Weights of a small transformer language model: no biases in attention or MLP, 5338 steps.
Each number is 128 + 32 x the weight over its row's rms, rounded and kept within 0 to 255. Layers, rows and columns count from 0. The size above them is the row's rms in percent of the matrix's.

# layer 13 MLP down (transposed), 640x160, rms 0.117, rows 109-155, columns 0-31
size [102 103  55  97 120  27 113 124 116 116 114  99  80 116  32 119  94 106 102  84 102 111  44 107  33 116 103  15 128 113 118  32 105  97 114 126 117 122  90  39  98  32  26  35 140 111  33]
[[117 141 134 140  92  83 138 153 169 142 123 106  57 135 101 187 137  90 194 163  93  92 132 143 114 119 104 150 157 124 112 145]
 [132 185 136 149 187   0 148 130 159 109 115 134 171 166  95 156 144  47 127 132 135 155  89 113 144 127 171 150 133 100 120 182]
 [ 68 163 121 168 139 179  93 127 124 135 139 138  73 106 138 163  95 157 107  95 105 114 128 206 171 138 225 118 121  84  71 112]
 [138 173 177 143 111 134 124 126 144  93 139 118 156 144  96 172 129  59 100  45 170 181  99 123  63 167  50 112 157 130 120 145]
 [123 118 129 106 177 200 123 123  71 163  91 107 189  85 107 156 134 192 143 176 127  93 155 130  99 138 160 113 151 138 188 151]
 [ 85 121 122 164 190 167 123  99 115 112  32 152 122 139 165  98 129 142 146 168 136 125 124 124  26 128 101 141 155  92  71 160]
 [115 146 151 119 144 179 140 170 134  96 180 128 146 121 152 124 133 131 182  93 109 116 158 141 121 120  55  64  42 129 172 122]
 [132 146 131 189  87  79  81 211 109 117 130 139 151 117 174 144 123 111  75 126 114 167 151 120 139 115 131 159 143 131 121 125]
 [141  99 128  82 168 125 167 140 154 157 113  82  67 125  62 103  84 129 161  81 129  95 208 115  96 139 112 112 131 149 128 136]
 [134 121 177  97 123 127 155 129 143 150 175 109  98  95 118 194 143  42 142 102 146 190 120 116 150 134 117 164 114 108 139 170]
 [136 103 109 122  85 160 120 104 154 156  88  76 133 113  97 146 120 173 154  97 147 124 113 165 154 151 111 115 122 205 154 101]
 [ 66 184 133 166 104 137 104 109 146 129 112 113 158 126 118 149 158 122 144  79 133 118  51 109 105  90 140 123 102 119 180 149]
 [145 150 121 123 139 132 164 147 115 162 132 183 186 125 135 145 107  71 112  59 107 113  97 143 197 104 178 112 117 103 126 103]
 [161 144 111 144  95 130 108  73  49 136 152 131 109 102  70 115 142 130 111 124 127 134 159 168 142 117  55 100 115 122 126 146]
 [109 172 111 134 124 129 138 165  74 109  97  86 146 134  89  87 153  92  98 113 157 149 139 144 155  91 127 142 207  96 124  97]
 [141 165  82 148 118 149  88 133 136 146 117 145 137  64  95  75 180 174 112 112 137 155 148 206 112 145 105  88 164 160 146 128]
 [ 80 145  89 162 154 123 144 131 169 123 120 174 112 123 128  72 155 132 159 158  95 147 157  79 128 122 128 109 105 142 138 177]
 [177 161 160 109 107 158 144 113 176 134 157 111 158 102 162 195 125 139 171  66  88 234 105 133  85 172 170 124 135 149 116 130]
 [148 127 141  68  85 124 161 156 150 163 130 102 101 148 138  82  86 122 139  56 148 108  99  93 134  87 100 152 110  98 157 119]
 [200 101 127  94 143  64 159 117 133  94 145  96  96 178 145 146 182  71 116  72 153 160 143 118 143  93 147 104  91 165 183 128]
 [134 138  83 139 102 115 147 138  75 146 151 167 153 149 118  79  84  72  91 163  77 148 152 130 107 126 123 136 157  76 117  99]
 [123 102 152 166 130 112 130  75 196 134 127 146 117 135 150 106  71 131 141 176 111  73  97 185  79 116 191 132 173 146 108 160]
 [104 123  79 130 125  76  86 149 123 101 140 142 166 124 113 170 155 155 118  90 143  98  98 121 148 128 178 130 153 120 104 114]
 [107 160 122 106 130 167 166  79 131 137 151 138 156 215 127 103  85 158 150 115 103 142 136 157 130 119  80 129 127 144  93 195]
 [167 172 142 135 144  76 126 129 105 128 131 162 106 146 134 109  75  76 158 174 125 163  57 105 116 134 184 133 102 207 145 138]
 [118 154  76 170 210 193 134  85 122 158 157 147  88 139 171 101 127 144 119 127 131 149 101 125  92 113 143 127 177 165  87 104]
 [161 100 138 174 125 127 121 120 109 148  87  90  91  59  90  76  96  78 154  71  97 109 134 149  85  74 141 149  86 142 137 127]
 [ 71 116 139 104  96 131  80 152 182 145 111 139 114  82 115 129 172 119 125  98 104 122 163 124  78  88  95 146 159  84  88 137]
 [116 108  97 122  72 144 158 133 141 121 179  82 181 131 144 119 113 116 151 114 156 155 156 148  88 129  93 101  76 111 108 163]
 [121 162 154 163  90 131  98 150 135  96 170 146  87 132 113  93 178 154 133 105 162 125 136 181 131 138 141  95 133 159 131  89]
 [142 169 145 137 144 163  98 132 141 140  85 128 103 102 152 155 128 158 105 119  70 173 116 131 123  66 113 155 102 128 125  97]
 [113 138  96 125 147 101 147  99 107 150 136 123 150 103 152 135  68 100 145 170  78 138 146 103 133 115 153 183  86 132  98 109]
 [ 94 101 120  77  87 162 144  99  79 115 112 156 133  88  63 142 113 138 150  56 164  44 104 135 144 101 158 135 117 117  80 135]
 [115 156 163 112 111  93 170 120 158 102 123 129 114 111  75  99  73  96 151  87 125 128 120  93 136  93 166 156 117 137 131 147]
 [ 84 132 170 121 130 164 117 130 161 102 192  78 155 107 122 147 203 136  28  94  78 116 165 103 149 144 167 174 100 125 126 120]
 [155 186 174 150  91  67  68 132 145  79 127 163 124  77 117 124 128  83  81 150  80 131 184 118 151 111 122 190 121 135 127 138]
 [106 126 144  86 185  99  93 133 169  80 130 158 113 142 110 110 181  57 111 164 123  87 123  88 130  97 199 166 159  81 133 127]
 [ 78 108 152 175 178 157  73  83 104 176 124 156 143 103 146 108  92 166  87  73  66 107 157 109 140 157 133 127 108 175 123 126]
 [147 105 136 188 134 137  85 113 129 122 203 143 153 114 134  95 127 102 111 137  85 139 116 144 130 205 183 143 110 115 136 130]
 [105 131 129 119 173 110 111 151 131  91 132 138 102 134 153  82 137  63 127 144 172 150 175 112 103 131 145 172 139 162 154 143]
 [ 96 119 111  98 195  26 131  72 177  69 161 166 138 135 119 132 130  57 118 131 163  89 145  97  83 101 131  74 139 128 120 133]
 [116 140 124 118 105 107 198 127 116 135 166 132  86 110  74 159 174 111 177 154  57  96 153 113 110 151 138 150  96 150 114 129]
 [ 93 129 107 140 153  72 151 121  91 117 103 130 119 164 111 130 113  76 149 160 126 150 188  95 142 157  92 122 171  32 127 150]
 [140 173 182 109 149 119 135 116 159 138 164 110 137 188 169 129 131  89 191 131 194  97 151 160 119 140 145  72  78 124  81 156]
 [ 93 166 104 157 127 135 100 174 146 131 110 127 152 119 118  72 137 149 130 114 177 138 162  87  66 116 115 139 127  96  84 105]
 [120 132 140  83 128 136  89 123 152 141 214 123  98 173 143  99 149 154  87 171  72 103 176 224 132  68 136 114 158 136 145 161]
 [158  85 129 111 152  95 138  60 186 185 138  82 178 151 152 143 171 119  76 138 160 140 112 142 143 168 143  84 112 111 124 107]]
# layer 13 MLP up, 640x160, rms 0.132, rows 110-155, columns 0-31
size [ 99  57 103 116  43 109 125 116 106 108  95  83 109  46 134 100 112  98  94 112 102  48 106  45 111 101  36 123 115 127  42 105  96 116 121 108 133  85  48 108  40  33  38 142 107  52]
[[165  99 130 107 160 114 104  99  30 110  96 126 151 169 185 154 147 135  99 153 119 144 127 123  74  96 108 106 136 145 162 127]
 [137 122  66 188 199 133 130 157  92  71  90 160 154 164 135 157 137 137 152 158  88 111  96 109 129 105  61 121 160 171 140 189]
 [135  99 116 117 215 174 135 197 124 115 151 157 172 120 168 160 166 135 121 211 121 124 115  97 128  97 149 142 143 147 110 155]
 [163  92 125 149 144 130 143 142 128  92 142 183 118 201 149 141 148 154 154 108 176 197 111  94 143 169  86  91 152 114 153 100]
 [123 169 112 128 140 152 112 157 103 103 152  42 155 122 186 144 168 164 110  92 162 100  91  89  88 142 115 104 118 159 113 149]
 [143 104 108  78 102 114 148 106 127  86 176 139 138 125 137 128 116 122 100 170 151 175  97 123 171 206 134  89 170 133 164 120]
 [110  97 136 160 175 123 191 114 111 134 148  97 107 106 162 130 151 147 137 114 159 170  65 103 145 106 159 156 185 179 104 210]
 [105 146 137 107 145 163 132 162 185 157 105 173 176  93  88 139 155 142  96 163 119 164  63 142 136 123  69 115 123 187 187 161]
 [144 151 131 125 164 166 118  98 199 147 151  98 143 125 165 127 170 135 156 160 162  95 143 101 147 103 133 148 167 196 140 131]
 [108 120  80 119 153 121 156  96  73 137 129  82 147 116 175 154 150 129 118 123 144 102 173  64 136 139 106 137 139 110 155 169]
 [148 165 116 153 144 148 123 153 147  73 169  93 119 109 158 154 183 178 116 158 168  62 100 150  66 155 135 156  97 165  80 142]
 [151  82  18 156 183 115 148 108 148  69 172 133 163 182 143 181 135 124 160 146 169  93 112  73 108 136 134  82 131 149 146  92]
 [142 152 139  92 117 131 161 133 114 130 120 145 100 134 160 144 136 127 136 123 182  87 135 196 191 162 111 121 185 107 120 143]
 [103  93  71 139 149 194  91 145 123 123 147  84 166 162 175 154 125 205 137 167 139 106  84 121 151 172 133  96 151 116 139 169]
 [121 123 147 122 152 126 152 183 112 136 131  74 121 114 119 114 126 121 127 137 131 132  75 126 189 115 134 140 115 155 156 205]
 [ 74 144 155  89 188 148  75 126 110 131 191  95 141 123 115 121 135 123  92 202 145 123  90 151 185 136 155 119 231 137 135 132]
 [155 145  76 193 165 171 133  78 144 132  97 128 150 171 125 207 173 155 150 146 107 137  69 131 150 143 145 109 149 135 149 159]
 [188 162  89 190 113 111 181 131  30 159 127 128 131 109 136 145 159 180 138 111 134 202  96  97 117 144 105 109 145 141 133 122]
 [135 108 143 131 109 117 153 162 162 140  74 106 167 169 152 185 156 134  96 111 101 139 127 161 120 184 101 112 132 168 105 139]
 [107 128 138 149 175 140 107 144 151 146  95 119 194 122 169  83 188 146  95 182 143 147 108  78 154  98 129 117 118  80  94 187]
 [142 159 154 145 126 148  97 204 158 111 196 110 125 140 128 109 151 183 130 145 138  73  69 102 123 112  68 127 130 130 171 102]
 [113 150  99 127 178 153 125 151  67  99 151  94 187 128 138 168 129 176 101 151 166 140 126 111 130 158 103 118 164 161 127 113]
 [114 177  57  56 110 195 151 180 145 169 127 106 137 155 174 114 145 155 109 146 144 164 149 143 161 114 135 140 185 136 104 127]
 [ 97 149  93 110 174 151 132 163  85 117 168  42 154 150 159 161 153 190  88 155 155 168  83  90 125 171 112 148 150 158 132 147]
 [133  79 157 122 151 122 135 108 136 174 190 119 147 175 118 140 152 151 137 132 131 138 110 125 121 180 171 120 111 143 104 152]
 [ 97 104 134 153 126 133  81 183  88 153 183 164 178 142 112 136 119 125 116 168 130 139 134  84 182  98 101 104 126 155 116 123]
 [103 118 132 106 183 212 151 132  97 142 127  65 136 127 188 164 155 171 132 123 132 159  93 109 129 166  84 140 144 135  97 156]
 [ 87 135  87 114 128 165 185 135 146 109 139 118  91 124 207 186 107 182 125 127 166 203 152 122 143 101 130 101 155 150 109 168]
 [114 185  79 116 147 173 127 179 122 107  97 148 117 118 163 139 166 176  58 134 134 124 113  91 195 168 144  77 119 145 128 145]
 [169 121  95  78 151 183 108 123 155  93  84 131 169 139 146 166 123 181  69 136 146  97 141  64 144 123 122 148 143 146 102 149]
 [ 86 142 118 129 175 180  97 112 152 113 178  88 139 122 142 175 164 197 112 156 154 124 105 155 137 151  70 131 161 147 123 157]
 [111 119  26 123 189 121 170 136 148  81 113 108 208 119 130 140 144 131  92 136 136  93 130 133 121 124  99 144 118 133 134 134]
 [137  64  79 134 148 101 142 120 109 106 138 159 155 130 179 134 128 121 105 137 138 149 134 118 114 189 148  94 187 171 181 129]
 [114 142  70 166 133 133 108 121 134  99 200  76 133  95 179 156 137 144 141 151 195 136  96 171 153 175 105 103 132 196 140 138]
 [156 153 102 148 144 120 117 179  79 170 132  74 138 138 152 116 135 136 126 194 130 142 108 147 180 144 144  97 150 176 182 169]
 [ 72 130 101  58 159 140 107 104 121 153 123 126 190 151 156 131  94 127 105 131 143  63  83 144 183 122 113 150 110 129 193 160]
 [154  68 120  97 148 135 135 152 145 135 131  95 199 148 176 135 184 145 105 149 133  92 101  94 136 161 129 103 158 116 100 221]
 [160  81  86 150  97 138 136 133  87 150 130 126 123 139 149 197 132 160 170 136 145 154  55 148 114 146 107 179 183  97 132 133]
 [170 147  85 110 142 162  99 178  57 142 123  98 181 119 176 170 122 170 124 131 154 166 104 107 148 168  78 121 142 169 106 168]
 [139 103  82 103 187 119 135 167  70 118 157 134 177 181 131 221 166 152 119 126 157 115 157 136 177 191  80 119 150 197 137 168]
 [120 105  60 119 130 178 126 117  64 128 162 135 160 129 137 152 132 168 163 115 118 151  69 135 145 133  92 102 180 140 130 184]
 [ 80  93  50 101 170 204 112 135 125 107  92  80 139 118 190 218 179 170 141 147 147 158  75 127 133 152  68  92 149 132 144 120]
 [105 130  78 121 197 155 157 165 129 171 136 127 131 140 180 160 151 157  82 165 117 108 106 126 123 159  66 102 175 174 115 138]
 [133 161  80 130 183 160  82 140 132  92 123 131 171 125 178 131 130 182  98 127 126 112  97  89 107 144 164  74 176 181 148 139]
 [ 65 148 124  89 137 173 150 158 138 109 141 128 135 167 146 166 174 153 123 141 135  86 134 106  97  95 170 130 148 167 147 139]
 [126 147 154 128 199 132 120 126 114 163 112  62 168 155 224 121 144 130 140 115 109 177  63 130 153 174 112  75 150 132 141 152]]